config = dict(
    rope_fraction=1.0,
    attn_scale=0.177,
    parallel_block=False,
    init='uniform',
    init_std_o=0.0,
    learning_rate=0.0148,
    max_grad_norm=1.0,
    decay_fraction=0.773,
    decay_shape='linear',
    final_lr_fraction=0.02,
    doc_mask=True,
    dataset='wikipedia_en',
)
Each number is 200 + 30 x the weight over its row's rms, rounded and kept within 0 to 999. Layers, rows and columns count from 0. The size before them is the row's rms in percent of the matrix's.

# up: layer 4 MLP up, 512x160, rms 0.283, rows 349-391, columns 80-159
# down: layer 4 MLP down (transposed), 512x160, rms 0.0871, rows 349-390, columns 80-159
up349,099,219,216,241,213,196,205,194,206,254,191,207,235,222,221,175,220,229,174,176,181,159,212,211,171,163,209,156,199,207,214,223,186,178,210,224,271,190,138,232,203,204,208,137,243,198,187,133,165,252,184,173,138,252,240,189,154,235,179,218,205,186,206,254,226,155,197,162,261,165,185,218,204,161,212,227,226,207,193,183,199
down349,095,194,214,176,168,245,225,171,222,194,222,238,144,230,204,245,163,181,145,205,194,164,189,204,159,155,172,227,212,256,246,171,240,175,169,170,248,157,193,195,263,190,168,171,232,182,203,226,179,152,197,179,150,215,197,141,179,178,256,206,220,177,185,246,209,142,184,240,259,231,218,166,166,160,196,169,253,210,208,178,170
up350,103,136,249,243,205,157,229,166,276,219,228,176,137,186,174,172,212,137,174,191,175,210,195,205,185,191,188,170,162,216,193,235,255,204,219,181,152,223,206,181,190,198,188,209,245,174,190,172,216,150,203,192,244,199,189,212,134,198,236,191,190,156,202,258,192,220,211,220,254,262,189,214,138,216,185,189,138,117,189,160,211
down350,096,261,144,238,210,153,198,206,160,179,232,227,204,230,198,175,179,223,221,203,169,227,202,186,204,209,205,183,192,218,236,168,149,158,174,183,210,107,174,241,220,164,223,207,171,233,185,205,174,252,191,235,193,251,185,155,229,199,194,209,186,198,159,221,257,225,208,190,174,217,205,196,224,174,190,199,194,202,195,207,231
up351,089,236,224,269,205,221,177,213,208,177,191,145,202,154,222,256,184,169,165,249,208,221,208,210,169,178,208,224,202,185,219,218,177,239,187,217,202,140,204,147,187,157,198,172,197,239,273,204,157,181,240,214,188,193,216,246,219,203,188,183,198,181,241,191,207,209,241,144,215,196,151,181,229,203,198,185,190,215,195,218,217
down351,093,219,195,199,187,244,154,199,201,225,212,163,150,182,195,218,150,209,185,249,182,257,193,249,197,195,171,162,191,240,214,174,173,165,242,174,149,215,195,208,173,189,224,191,174,194,241,219,169,141,220,236,163,202,153,215,190,204,110,205,173,161,201,222,267,250,209,143,255,252,190,170,190,230,195,224,231,217,200,195,205
up352,082,205,214,205,149,202,217,178,204,201,208,260,174,165,146,181,260,191,177,194,166,242,221,204,212,136,188,239,254,237,261,213,231,168,219,180,230,208,208,187,203,193,231,194,211,215,247,223,226,214,225,197,204,157,174,215,163,143,173,192,192,226,179,241,189,199,247,164,181,179,210,168,236,173,241,133,222,190,236,146,210
down352,079,233,172,237,191,173,151,213,238,194,231,235,190,195,215,193,234,201,190,168,212,217,202,213,233,199,213,224,186,224,218,191,198,232,218,218,197,206,225,215,219,159,251,191,172,192,175,224,265,226,156,160,152,190,206,231,212,226,193,196,227,167,176,254,209,167,133,233,203,172,235,208,218,271,158,220,198,197,137,203,230
up353,138,141,210,246,187,209,212,191,154,189,177,178,170,151,166,195,202,199,199,186,177,212,255,225,171,189,171,193,211,211,197,240,154,250,207,220,248,152,280,214,237,203,212,215,140,183,240,200,140,214,201,209,169,244,264,284,174,194,267,254,257,200,205,209,217,205,192,199,225,220,187,170,224,239,237,243,194,193,206,173,234
down353,140,218,178,199,177,145,138,191,239,178,220,191,203,209,202,189,184,213,206,147,143,248,265,223,184,221,201,206,215,255,208,208,191,221,188,200,185,166,167,177,222,202,273,195,199,188,213,191,209,184,209,224,194,206,188,280,236,158,213,230,179,195,163,186,188,210,216,214,242,225,261,222,249,167,208,207,234,240,199,182,223
up354,112,226,153,151,215,205,237,181,167,213,199,243,177,202,202,204,159,163,171,248,181,208,239,120,174,188,205,228,198,176,216,242,192,161,175,166,192,195,155,207,214,217,233,215,187,226,179,229,191,227,229,254,169,219,201,207,194,208,215,212,194,200,196,186,236,230,192,229,195,209,172,153,176,135,266,187,256,191,201,200,179
down354,102,247,241,191,178,172,189,173,247,195,219,203,177,205,190,226,167,240,197,190,187,225,193,242,200,194,150,215,260,195,191,150,216,189,200,171,256,201,187,245,200,193,181,186,179,153,157,188,202,193,150,217,201,259,231,193,198,215,240,187,189,240,250,199,148,205,217,156,147,245,180,166,225,200,224,224,162,234,214,156,218
up355,091,168,176,239,160,149,174,163,217,218,183,249,251,210,217,241,201,156,241,187,225,218,230,199,234,144,184,280,175,187,210,240,148,253,161,219,155,199,213,144,205,196,169,142,189,225,175,178,226,143,203,202,220,180,220,222,183,213,162,192,209,221,240,217,218,234,231,175,236,163,177,210,191,250,204,153,160,208,185,248,248
down355,086,161,209,257,197,150,220,216,185,167,199,227,157,208,179,219,161,194,214,191,210,188,203,186,217,233,159,187,182,211,206,199,176,213,201,212,170,192,225,194,239,231,209,166,240,195,229,180,160,232,225,210,158,238,231,155,181,199,168,209,251,224,146,214,224,214,237,223,177,192,175,187,208,192,189,172,222,213,187,166,201
up356,103,161,213,292,163,183,223,178,195,186,197,289,231,231,176,202,196,149,279,134,272,228,213,194,211,183,194,192,209,196,225,202,172,189,215,248,186,206,172,204,184,175,224,195,235,202,218,182,189,214,191,187,219,187,154,231,228,186,266,223,189,202,212,152,168,259,228,247,161,167,205,226,210,167,228,222,197,179,216,152,171
down356,100,208,161,178,200,237,204,186,205,203,164,195,184,227,228,215,205,218,180,225,189,226,105,218,172,194,168,248,228,214,195,184,175,176,158,191,186,182,257,224,141,192,208,230,217,188,189,213,207,206,196,200,208,178,156,230,160,205,254,228,204,201,187,198,175,154,221,158,159,226,221,195,176,173,186,221,220,165,250,174,181
up357,107,147,176,241,166,207,180,182,143,234,206,204,211,214,178,149,276,199,222,224,182,257,165,209,190,192,206,180,209,196,214,245,187,215,169,203,221,168,166,237,177,240,234,220,171,251,217,237,127,187,240,155,164,247,135,175,227,204,248,188,195,215,210,200,211,227,203,152,189,168,238,201,220,269,199,214,200,181,186,227,201
down357,099,205,251,197,199,218,262,198,218,147,146,242,185,173,196,150,191,203,193,250,174,200,198,226,134,184,186,195,179,167,198,209,212,183,227,203,199,154,205,250,256,192,219,239,182,207,222,240,201,217,215,226,196,226,193,120,204,226,237,218,201,229,203,137,224,185,225,212,224,238,210,196,203,174,167,174,208,220,195,198,166
up358,081,192,173,254,175,137,200,184,217,176,188,157,176,212,179,193,216,156,152,224,224,177,212,146,177,186,189,212,198,211,146,166,225,182,229,171,200,192,226,207,174,254,240,203,206,167,229,218,216,205,227,202,173,194,193,249,169,162,193,162,239,203,175,142,158,259,227,219,168,166,193,130,203,184,214,169,134,207,161,222,205
down358,082,222,204,181,212,205,215,227,226,191,197,242,276,176,194,205,204,228,216,210,223,171,175,223,155,177,229,216,165,183,217,207,168,190,183,191,173,141,235,171,188,197,152,201,225,229,186,188,186,210,195,238,307,229,224,178,180,196,206,202,214,157,193,228,147,128,187,139,215,203,148,253,261,211,218,263,236,141,195,203,228
up359,096,203,198,214,219,214,183,173,197,278,169,194,177,268,153,234,238,186,208,188,142,210,207,164,198,188,205,229,220,192,198,188,182,185,191,225,217,202,195,212,203,241,148,229,180,177,200,207,188,183,155,206,204,185,204,213,224,223,173,231,200,228,174,228,246,207,192,179,197,224,255,263,193,201,195,233,184,153,248,176,208
down359,094,230,178,167,180,191,198,276,204,175,206,192,245,164,271,223,192,248,168,242,238,242,210,224,190,238,227,205,178,228,206,186,201,171,198,208,166,155,174,237,145,167,182,184,195,241,268,218,239,139,223,238,204,167,142,172,217,218,171,270,214,228,242,196,194,162,172,228,214,188,170,151,184,240,212,164,179,185,177,248,224
up360,098,153,205,189,257,200,259,248,200,210,256,227,185,237,177,190,231,191,149,181,199,129,217,199,238,179,234,217,184,193,237,185,185,231,244,182,185,173,172,216,192,162,148,208,236,224,201,155,258,223,231,161,228,219,231,203,211,178,190,165,170,159,186,214,224,235,205,206,240,190,181,167,238,234,197,188,239,165,201,225,189
down360,101,179,142,201,175,147,221,190,254,208,228,146,181,219,220,235,265,224,138,271,159,144,139,179,191,141,170,243,235,201,136,213,190,211,154,246,178,217,225,201,190,166,215,200,172,179,187,239,183,202,238,195,150,209,198,187,211,194,144,175,238,195,234,263,223,148,201,245,242,232,180,197,169,211,233,163,175,212,214,229,204
up361,107,203,186,243,163,201,192,217,164,201,216,170,176,208,205,181,209,204,212,213,150,194,251,166,152,157,204,247,163,193,199,175,178,200,194,193,208,186,208,223,194,188,150,227,187,146,213,229,178,166,271,186,184,203,201,166,191,204,195,238,202,161,173,207,246,214,262,157,169,172,223,200,250,217,188,156,195,205,219,258,188
down361,105,216,202,225,217,235,220,200,176,210,252,229,218,181,148,199,160,190,213,200,218,203,213,231,239,169,217,181,210,170,170,181,191,252,237,182,152,231,197,153,208,199,206,256,190,161,228,215,233,174,223,228,242,196,201,140,209,222,188,241,175,214,271,225,205,154,229,182,177,240,229,300,211,185,179,229,195,208,210,177,172
up362,076,186,232,183,241,194,199,189,203,171,175,175,176,202,187,233,178,241,157,184,192,208,211,226,249,243,181,187,144,182,179,201,276,187,226,165,140,207,213,210,220,255,234,174,193,212,198,208,129,253,176,212,207,236,210,232,233,180,195,227,181,174,144,177,268,180,172,218,226,204,190,193,222,184,198,140,215,206,184,167,211
down362,080,187,225,171,224,203,216,233,197,206,169,169,238,185,194,203,215,218,220,151,261,177,212,237,242,232,152,201,173,155,226,216,279,214,172,226,234,200,207,229,210,257,242,184,189,187,193,125,216,206,272,202,241,219,228,201,223,196,290,128,195,235,194,216,183,206,199,215,159,160,221,182,200,139,197,228,218,183,200,228,218
up363,102,169,270,215,176,158,190,170,164,193,217,102,206,181,192,226,201,163,199,204,192,228,212,202,207,154,219,198,229,172,172,204,251,219,240,214,194,228,200,174,170,146,176,188,256,192,141,254,157,154,192,239,175,224,222,190,200,190,219,190,230,258,169,230,154,165,156,164,160,187,188,171,171,215,242,172,203,172,235,206,232
down363,097,150,201,193,217,198,183,215,252,250,206,193,167,187,165,211,141,211,204,225,162,237,188,241,248,195,170,209,247,189,155,191,189,228,215,217,177,182,176,238,201,166,182,171,204,193,172,188,215,151,236,246,180,178,188,175,181,154,179,226,226,180,232,247,188,197,173,176,168,159,187,182,119,244,207,190,167,219,187,220,210
up364,118,208,207,134,219,228,187,231,216,219,207,169,164,231,196,207,203,179,163,262,212,205,242,184,172,218,201,217,175,201,202,189,173,183,187,176,164,194,164,199,215,158,246,197,267,213,172,171,195,186,146,191,143,184,224,187,176,212,171,256,205,220,240,157,163,214,244,171,210,194,191,174,174,194,229,179,225,168,196,225,188
down364,115,209,238,131,241,153,191,210,175,153,200,175,215,203,191,170,194,137,219,200,212,247,231,221,191,231,224,181,178,252,210,182,206,183,165,207,165,180,239,149,212,255,172,198,193,207,200,167,175,214,165,228,175,178,172,207,216,210,242,234,189,197,203,156,171,259,194,242,212,207,213,207,216,201,154,236,195,246,196,214,228
up365,113,178,156,179,215,155,232,222,185,166,209,220,237,205,198,186,221,189,210,255,182,193,182,217,276,184,227,218,203,155,254,196,215,216,225,227,185,210,232,171,187,227,235,205,192,172,239,200,183,176,236,162,210,207,205,187,262,262,239,223,197,248,201,161,213,212,215,198,172,224,157,191,193,183,189,174,212,206,206,172,209
down365,121,203,139,158,208,213,188,218,212,211,185,214,181,219,208,197,223,185,232,185,176,226,222,258,196,213,210,251,204,171,226,104,220,193,176,216,251,208,194,243,193,199,235,196,192,208,222,198,205,244,133,174,227,185,131,236,175,195,223,141,247,193,239,205,200,219,228,209,224,207,224,187,264,232,222,222,199,210,248,226,242
up366,108,227,122,129,184,170,204,149,166,217,203,187,192,195,178,225,182,230,185,202,215,161,221,144,220,177,170,218,183,158,222,207,186,232,113,228,171,176,132,242,199,204,195,218,224,126,152,192,214,214,163,189,158,224,253,197,232,204,218,189,224,217,222,188,157,222,196,168,216,210,178,182,177,202,250,128,233,165,237,147,202
down366,100,225,186,223,224,267,150,158,175,206,254,215,242,202,91,203,224,159,188,212,211,206,134,249,193,219,235,169,208,200,214,190,183,251,208,231,193,213,234,204,170,158,209,183,178,206,208,171,200,250,192,160,224,183,144,172,182,192,177,233,220,190,231,166,178,225,205,207,184,191,194,265,178,237,194,228,187,191,182,217,226
up367,098,213,207,195,259,226,244,216,221,208,203,175,156,180,204,183,142,180,184,212,181,163,179,148,223,270,195,242,180,200,246,213,221,247,186,180,204,217,172,171,190,165,199,258,234,206,236,184,181,188,226,199,179,216,234,214,250,233,197,206,229,227,152,150,182,181,238,217,237,201,171,216,151,212,254,242,220,198,233,185,202
down367,094,220,193,124,205,210,237,203,210,191,188,202,182,241,204,182,181,201,188,182,186,205,205,162,202,227,200,250,214,156,172,234,194,216,193,201,228,174,221,175,154,211,187,289,209,215,145,206,184,163,255,178,162,207,236,212,249,210,240,207,283,207,181,184,164,198,230,220,243,155,197,187,176,142,204,217,174,186,245,250,233
up368,119,224,225,180,239,191,233,155,225,146,185,255,170,189,172,205,174,171,199,155,214,179,200,194,191,210,245,254,138,172,245,220,212,187,182,177,223,235,148,215,170,176,231,171,177,188,173,170,235,204,210,201,195,197,240,206,195,211,253,231,229,209,145,193,179,203,201,167,215,238,176,155,220,162,208,190,245,219,181,193,198
down368,135,215,206,189,237,242,213,244,217,205,237,249,208,260,144,179,238,198,200,212,273,174,131,145,259,188,204,175,225,183,217,171,134,284,205,234,234,212,203,217,164,233,161,177,237,232,151,229,194,207,218,195,184,222,232,202,220,203,199,239,213,232,167,179,180,211,201,190,95,204,216,219,202,178,207,185,256,184,200,210,235
up369,090,186,185,260,213,186,222,157,212,207,226,178,220,212,208,227,197,244,236,195,187,170,240,147,227,229,183,200,215,211,199,211,164,197,105,197,196,187,166,252,212,199,247,202,198,179,144,267,262,174,209,220,174,209,200,229,179,157,194,207,177,224,234,153,200,252,267,213,207,236,192,222,234,198,219,201,216,224,145,209,203
down369,094,196,194,191,187,271,253,223,202,178,204,209,223,147,191,187,196,177,192,184,246,172,186,216,229,175,202,191,182,217,215,171,181,176,162,266,216,220,185,202,215,186,183,126,184,218,217,182,216,173,235,211,207,188,203,203,234,245,212,243,176,202,216,200,163,267,213,176,210,149,166,232,201,227,194,207,239,164,186,204,203
up370,085,224,207,192,210,164,184,151,219,228,195,202,223,246,284,167,177,183,189,192,230,186,221,209,199,237,218,221,198,211,237,218,208,127,193,207,198,146,196,169,184,241,210,199,171,209,144,216,248,233,214,204,222,229,203,199,231,207,174,152,188,265,228,199,194,210,184,176,194,143,193,237,173,241,217,223,155,195,201,239,236
down370,085,200,177,188,167,206,196,182,215,238,193,209,223,203,203,217,184,224,147,152,175,245,168,158,184,191,172,189,208,245,195,186,216,235,218,146,189,206,153,152,202,155,285,172,233,189,193,181,229,155,230,237,136,266,226,167,212,194,185,192,184,211,220,194,207,219,234,232,230,196,209,208,212,207,186,241,227,172,159,195,177
up371,114,208,161,180,205,199,155,178,192,189,227,246,222,178,254,212,222,214,171,240,193,193,144,193,273,165,240,200,248,179,223,210,223,225,239,243,246,201,187,181,177,186,240,212,232,185,207,208,230,194,215,169,179,154,228,214,229,188,259,135,231,229,220,214,223,133,143,240,226,131,220,204,196,186,212,203,241,211,196,135,179
down371,116,135,226,177,260,252,151,209,188,214,142,194,205,179,202,194,154,175,210,209,200,216,172,179,177,188,222,168,209,190,171,244,196,169,229,201,228,243,228,219,217,231,229,193,182,189,187,227,223,190,215,177,192,206,193,167,259,203,208,187,144,155,137,189,149,190,221,226,211,225,205,259,169,241,190,214,193,212,194,164,199
up372,099,198,232,220,212,178,193,139,212,194,235,182,159,215,182,196,148,172,162,201,223,213,254,220,235,161,235,169,161,206,195,186,235,235,241,181,158,235,187,243,173,200,173,201,161,217,256,186,178,210,255,132,179,203,187,181,180,192,177,178,199,210,229,232,190,223,178,217,201,157,180,212,225,146,144,180,193,187,201,206,205
down372,099,161,219,232,219,220,190,192,167,148,192,197,182,267,210,202,242,204,214,195,224,218,260,192,208,183,151,242,187,195,133,230,254,173,244,204,201,210,211,216,170,291,227,201,152,174,195,230,176,209,147,208,235,219,219,157,174,204,170,166,155,229,180,154,176,200,163,244,193,215,233,214,196,175,238,203,212,212,209,170,182
up373,096,193,214,205,201,191,239,164,168,224,163,170,191,288,228,213,216,218,234,242,209,243,225,204,221,228,202,226,215,154,212,219,245,194,181,181,242,181,197,212,215,188,152,281,206,255,186,197,214,228,168,187,196,181,150,181,214,223,160,209,211,196,210,227,176,229,205,237,217,223,275,190,252,195,177,224,198,194,256,257,192
down373,107,199,217,158,220,252,175,268,239,221,197,186,134,141,174,223,220,205,219,202,147,183,213,192,207,188,166,253,146,221,232,174,227,208,201,237,216,155,174,204,204,201,211,185,176,204,278,233,217,217,156,214,193,209,169,192,192,211,138,149,192,172,177,203,202,174,120,193,186,215,182,181,215,193,173,172,153,220,198,208,217
up374,096,187,245,169,179,235,185,170,208,226,237,262,229,246,207,170,237,197,237,159,189,210,193,217,211,246,224,167,168,130,200,135,168,181,190,179,209,190,240,209,148,207,163,142,255,215,221,206,173,184,197,203,208,217,120,197,212,156,187,199,161,218,232,158,178,193,214,160,174,203,170,132,165,167,196,256,195,193,224,258,168
down374,096,173,225,211,190,148,218,241,224,142,215,216,178,199,250,110,190,205,235,240,153,211,218,189,218,254,214,171,199,233,194,201,244,152,195,163,214,190,180,217,149,198,215,130,172,165,218,223,231,197,188,208,215,211,200,164,214,216,210,180,184,253,188,166,219,187,180,243,225,194,239,208,185,239,177,191,172,243,172,205,190
up375,093,223,254,212,252,181,217,154,221,177,184,178,207,141,209,211,207,198,242,219,196,207,184,224,203,173,207,231,174,205,180,190,219,237,199,174,211,243,202,199,198,176,184,201,211,241,230,221,207,191,220,220,212,215,229,190,150,253,206,184,206,253,241,232,179,232,211,206,242,238,142,208,165,198,205,153,233,212,215,209,231
down375,092,261,208,178,231,192,202,212,173,202,210,219,244,261,187,170,205,219,215,201,157,216,211,253,236,192,165,212,244,168,198,160,183,269,221,177,170,242,223,258,180,181,197,248,233,182,249,210,209,203,183,207,232,162,177,190,181,153,176,214,228,210,302,207,246,185,187,229,151,186,186,243,158,209,164,228,192,186,187,181,235
up376,090,202,228,194,160,238,202,156,186,170,197,189,178,188,224,183,188,196,200,217,213,239,164,148,270,175,149,225,192,219,165,213,181,187,161,197,204,266,236,240,202,245,215,191,182,148,274,136,207,193,243,223,205,182,134,216,205,231,212,157,182,184,198,213,162,240,224,218,218,172,178,267,272,168,235,220,213,241,183,177,234
down376,104,201,200,203,214,240,222,192,252,176,195,177,198,194,229,204,220,218,158,110,209,189,177,212,213,214,221,186,200,205,169,202,177,160,232,264,166,195,178,211,206,194,250,199,209,198,216,173,218,163,202,170,189,191,231,167,196,200,195,231,186,189,209,180,163,122,127,207,160,201,193,196,269,229,199,225,187,256,209,156,218
up377,088,237,191,183,213,158,240,212,184,234,178,252,250,153,195,204,150,262,196,224,188,218,200,141,225,182,257,238,206,202,213,230,247,189,191,192,174,211,217,230,197,220,178,240,229,213,200,209,236,213,251,202,167,239,212,168,208,216,194,217,211,179,181,181,212,229,236,207,185,198,177,154,252,207,219,187,187,205,212,230,200
down377,088,260,207,203,202,191,196,169,234,211,187,174,222,159,172,170,189,203,187,179,235,204,215,230,181,242,203,231,214,246,227,196,196,204,171,202,194,207,200,199,249,200,213,251,213,213,173,181,201,227,178,199,197,226,155,198,186,197,215,213,242,217,243,203,211,247,140,237,215,249,187,245,220,217,236,218,202,177,210,221,222
up378,095,181,180,198,198,185,177,204,239,131,146,189,158,235,248,186,202,233,143,183,245,145,195,182,182,179,193,243,223,200,140,123,178,194,204,202,203,176,220,188,210,210,197,227,248,190,199,196,247,187,203,223,195,195,287,243,243,188,177,180,165,205,191,178,182,179,234,196,174,215,233,198,188,242,201,188,177,200,158,214,211
down378,082,193,142,160,175,207,231,212,187,151,198,250,210,182,217,152,202,147,178,251,166,178,222,189,149,199,247,212,160,189,214,203,194,194,220,196,194,184,163,196,230,201,219,180,249,210,205,191,202,187,182,245,229,193,204,151,234,232,238,221,174,223,188,161,188,207,266,212,174,164,236,248,170,109,152,196,215,220,233,244,218
up379,094,123,217,180,248,182,229,205,216,230,185,192,238,196,178,159,228,180,190,267,204,244,160,238,141,234,188,231,181,182,208,270,184,204,193,228,231,192,188,238,188,255,227,239,232,195,195,191,164,201,170,181,210,198,206,196,197,141,192,217,202,174,177,207,187,192,201,152,239,152,190,213,229,147,228,216,242,222,192,218,210
down379,095,159,135,246,210,258,212,202,149,138,119,226,239,207,202,198,175,194,199,195,228,210,192,217,196,194,224,247,213,184,212,173,194,253,192,205,186,185,206,219,241,190,165,193,177,187,230,257,248,217,179,177,202,204,189,214,191,191,183,199,169,158,195,144,223,209,261,186,194,192,215,183,204,202,206,198,171,187,225,175,161
up380,125,158,159,257,180,204,193,229,172,234,206,193,129,132,172,178,238,244,218,136,184,182,192,175,224,193,273,206,205,136,194,243,229,197,202,212,158,186,144,236,186,184,214,216,209,198,172,216,193,187,154,149,267,224,195,180,206,211,217,244,241,165,248,190,145,210,213,191,208,217,207,187,180,240,205,207,178,149,171,222,223
down380,119,228,130,238,244,209,206,211,205,239,229,250,207,191,208,195,222,208,214,214,201,214,169,310,234,206,233,220,212,252,181,152,241,216,200,161,169,189,206,195,225,135,277,225,208,170,185,191,206,190,186,187,200,268,171,193,246,200,238,213,224,200,218,198,135,219,205,197,222,250,221,131,207,202,218,188,228,201,213,252,158
up381,100,237,209,264,218,182,241,202,187,230,202,239,253,236,175,151,165,136,207,230,255,235,212,221,181,193,198,153,223,200,163,169,179,227,177,218,235,205,247,191,200,200,209,244,214,213,224,211,170,215,180,159,171,181,156,206,194,160,159,233,215,186,220,190,213,149,145,225,155,193,232,214,165,173,215,181,227,219,175,180,198
down381,105,188,209,222,167,240,203,207,179,196,199,223,239,245,213,134,226,261,159,208,234,226,165,198,197,204,164,204,197,209,185,149,179,229,250,190,218,251,215,214,168,190,229,156,207,177,174,166,219,222,209,197,173,246,211,148,140,209,210,134,195,205,211,209,220,208,183,167,212,177,191,158,242,228,246,258,205,182,202,153,209
up382,098,190,204,227,191,200,225,236,165,220,243,206,174,184,212,198,214,150,174,162,254,167,187,183,249,205,200,287,212,186,179,200,177,211,195,190,262,219,189,240,188,212,253,152,206,199,221,196,190,242,199,187,193,231,200,138,220,221,207,289,267,172,165,184,196,197,194,168,185,201,206,221,154,167,218,184,215,199,249,168,197
down382,099,225,211,214,247,251,206,220,223,233,280,189,142,148,209,229,167,203,171,185,229,213,202,174,182,172,188,217,196,243,211,224,186,232,214,207,160,213,185,198,183,179,201,197,170,205,148,240,225,208,192,161,156,206,208,127,220,170,161,247,196,234,197,187,164,213,226,140,168,133,199,168,128,183,258,238,216,143,200,185,173
up383,088,261,268,267,223,188,190,242,188,189,105,138,227,164,210,203,206,204,173,212,184,195,195,228,195,173,176,207,201,164,219,190,189,206,192,254,160,221,174,229,221,224,170,160,252,152,163,255,210,187,192,209,177,239,251,171,208,241,208,177,212,191,182,195,156,195,194,170,241,198,221,256,186,201,217,222,196,184,219,180,241
down383,081,221,212,181,242,195,200,182,254,208,186,196,166,241,224,194,241,169,131,174,196,205,200,188,217,166,151,142,232,218,209,196,175,172,211,171,211,183,232,194,95,202,175,200,218,208,151,208,258,241,199,206,197,179,148,249,180,185,235,192,223,195,179,231,203,188,222,157,229,220,199,134,249,200,205,214,171,173,233,239,196
up384,094,272,176,174,197,193,115,227,163,182,218,194,190,199,221,176,137,195,192,191,208,186,205,226,163,207,162,184,184,178,188,218,205,182,173,236,248,152,206,169,206,196,218,230,143,210,219,246,258,153,151,193,194,223,179,203,237,209,158,205,233,290,160,217,182,235,241,145,222,216,230,213,209,227,238,204,196,165,162,162,180
down384,084,252,245,202,207,165,211,148,194,238,180,167,171,154,232,191,256,232,208,231,164,199,206,188,206,161,193,197,211,209,234,188,176,205,190,193,134,170,178,196,202,207,187,194,197,154,167,176,190,229,250,215,163,205,249,152,206,159,231,255,226,196,156,174,215,205,182,218,227,172,153,225,176,186,227,161,227,213,239,264,171
up385,116,192,205,171,197,265,205,149,222,200,173,240,262,227,184,200,285,174,183,223,223,175,174,182,204,179,172,146,190,169,185,213,197,207,254,233,180,158,176,200,204,162,162,168,232,184,217,187,223,158,222,167,129,223,223,194,232,193,215,228,202,261,233,203,184,203,244,210,153,252,235,198,229,188,175,200,220,204,169,237,239
down385,110,195,165,199,179,142,131,236,225,128,212,201,186,221,241,197,198,224,221,195,154,196,189,214,226,192,197,244,191,182,159,195,197,151,222,203,240,183,181,221,248,187,223,204,151,258,249,257,203,227,245,208,195,181,197,229,228,181,203,185,192,137,172,207,212,189,135,174,219,211,219,268,183,215,199,188,191,196,166,159,161
up386,101,193,208,204,209,174,206,154,198,221,249,170,271,194,223,136,175,199,161,191,220,208,198,197,210,219,195,193,189,213,203,146,258,195,216,241,209,150,227,209,207,216,212,207,161,195,205,189,183,272,208,195,235,247,218,161,201,187,213,177,159,214,169,249,199,165,190,171,177,175,194,214,166,223,181,180,206,156,169,208,225
down386,106,197,207,166,196,191,143,189,281,156,203,203,164,189,183,217,215,196,189,153,182,218,157,220,198,199,185,170,184,221,192,240,167,234,192,164,217,237,171,257,232,201,178,216,219,185,183,217,182,164,174,186,248,146,210,170,180,192,191,291,267,169,230,179,225,169,173,206,221,212,265,172,263,176,240,181,146,219,182,188,197
up387,098,174,193,227,206,176,224,267,214,204,190,205,184,194,207,248,211,189,194,206,193,125,205,195,163,216,236,227,164,186,167,243,222,172,181,244,219,214,193,202,202,198,189,243,261,217,177,247,190,215,230,182,217,254,226,238,187,293,161,201,218,243,265,158,165,128,182,186,201,177,194,158,187,174,230,201,280,200,152,182,228
down387,101,181,168,175,148,193,242,188,207,169,213,221,190,170,248,199,214,246,252,162,175,179,213,199,198,230,201,218,178,191,173,218,211,213,187,205,253,229,201,110,223,222,221,267,246,212,151,187,194,252,206,212,210,191,202,243,141,248,172,207,171,186,200,245,170,239,212,255,189,163,235,178,223,176,223,226,246,178,179,213,255
up388,079,249,171,167,181,227,210,188,208,202,204,265,192,222,220,195,196,168,217,186,188,215,139,201,212,200,148,199,171,195,143,173,215,180,142,185,165,199,194,199,228,239,207,190,198,260,233,155,170,201,258,243,208,190,253,186,225,245,180,189,254,202,182,180,146,195,183,173,186,212,197,218,214,199,197,221,146,225,198,192,252
down388,091,238,194,161,152,201,174,227,213,145,215,168,189,251,242,214,168,185,202,223,222,192,202,153,196,227,206,164,177,236,183,162,197,190,221,194,159,194,190,173,201,236,236,186,175,193,198,179,209,227,268,161,163,219,215,184,183,178,180,187,191,150,201,222,182,238,232,179,195,166,175,228,240,204,196,220,162,209,201,286,238
up389,111,211,176,197,239,216,172,168,169,239,197,263,185,210,217,197,200,195,142,157,143,179,166,171,244,221,198,251,229,215,205,215,233,218,273,208,157,200,184,212,208,244,163,169,238,197,143,190,196,241,248,213,233,186,207,178,230,199,220,252,237,224,171,205,205,214,236,215,242,177,202,177,228,160,177,192,176,204,238,199,204
down389,121,188,228,232,152,211,212,249,193,212,243,187,157,190,210,201,129,177,233,218,219,232,199,160,170,212,175,238,221,243,195,235,167,192,219,142,204,248,227,148,239,223,215,124,205,183,160,178,198,185,191,194,209,218,241,196,218,244,243,200,212,229,181,185,136,184,216,206,203,213,208,212,216,256,222,186,233,191,223,162,212
up390,118,204,206,177,198,259,239,231,141,200,211,238,170,191,182,199,223,211,194,238,156,182,219,208,167,160,171,176,221,135,224,180,230,143,245,209,193,153,185,215,230,215,207,167,176,248,199,219,190,235,213,166,196,207,171,196,192,176,249,248,211,194,170,165,189,201,187,241,206,182,191,159,238,176,167,183,215,187,238,200,230
down390,114,187,218,209,261,172,262,130,209,221,246,220,193,191,174,179,208,209,201,188,236,221,182,148,171,162,203,209,197,179,229,248,170,162,201,190,180,212,194,201,206,206,184,182,213,237,192,247,205,179,226,185,147,162,229,152,197,168,203,185,201,215,154,232,234,204,284,161,192,215,227,231,218,237,169,190,264,258,184,208,166
up391,109,151,193,188,171,172,210,241,213,181,170,128,226,200,181,175,216,198,170,207,189,163,189,241,183,162,177,173,154,163,231,221,200,247,192,186,261,155,208,213,246,181,193,175,219,201,191,165,199,204,223,235,176,160,216,174,239,238,171,203,201,202,167,289,216,205,213,175,205,223,226,162,228,200,210,194,142,193,233,174,235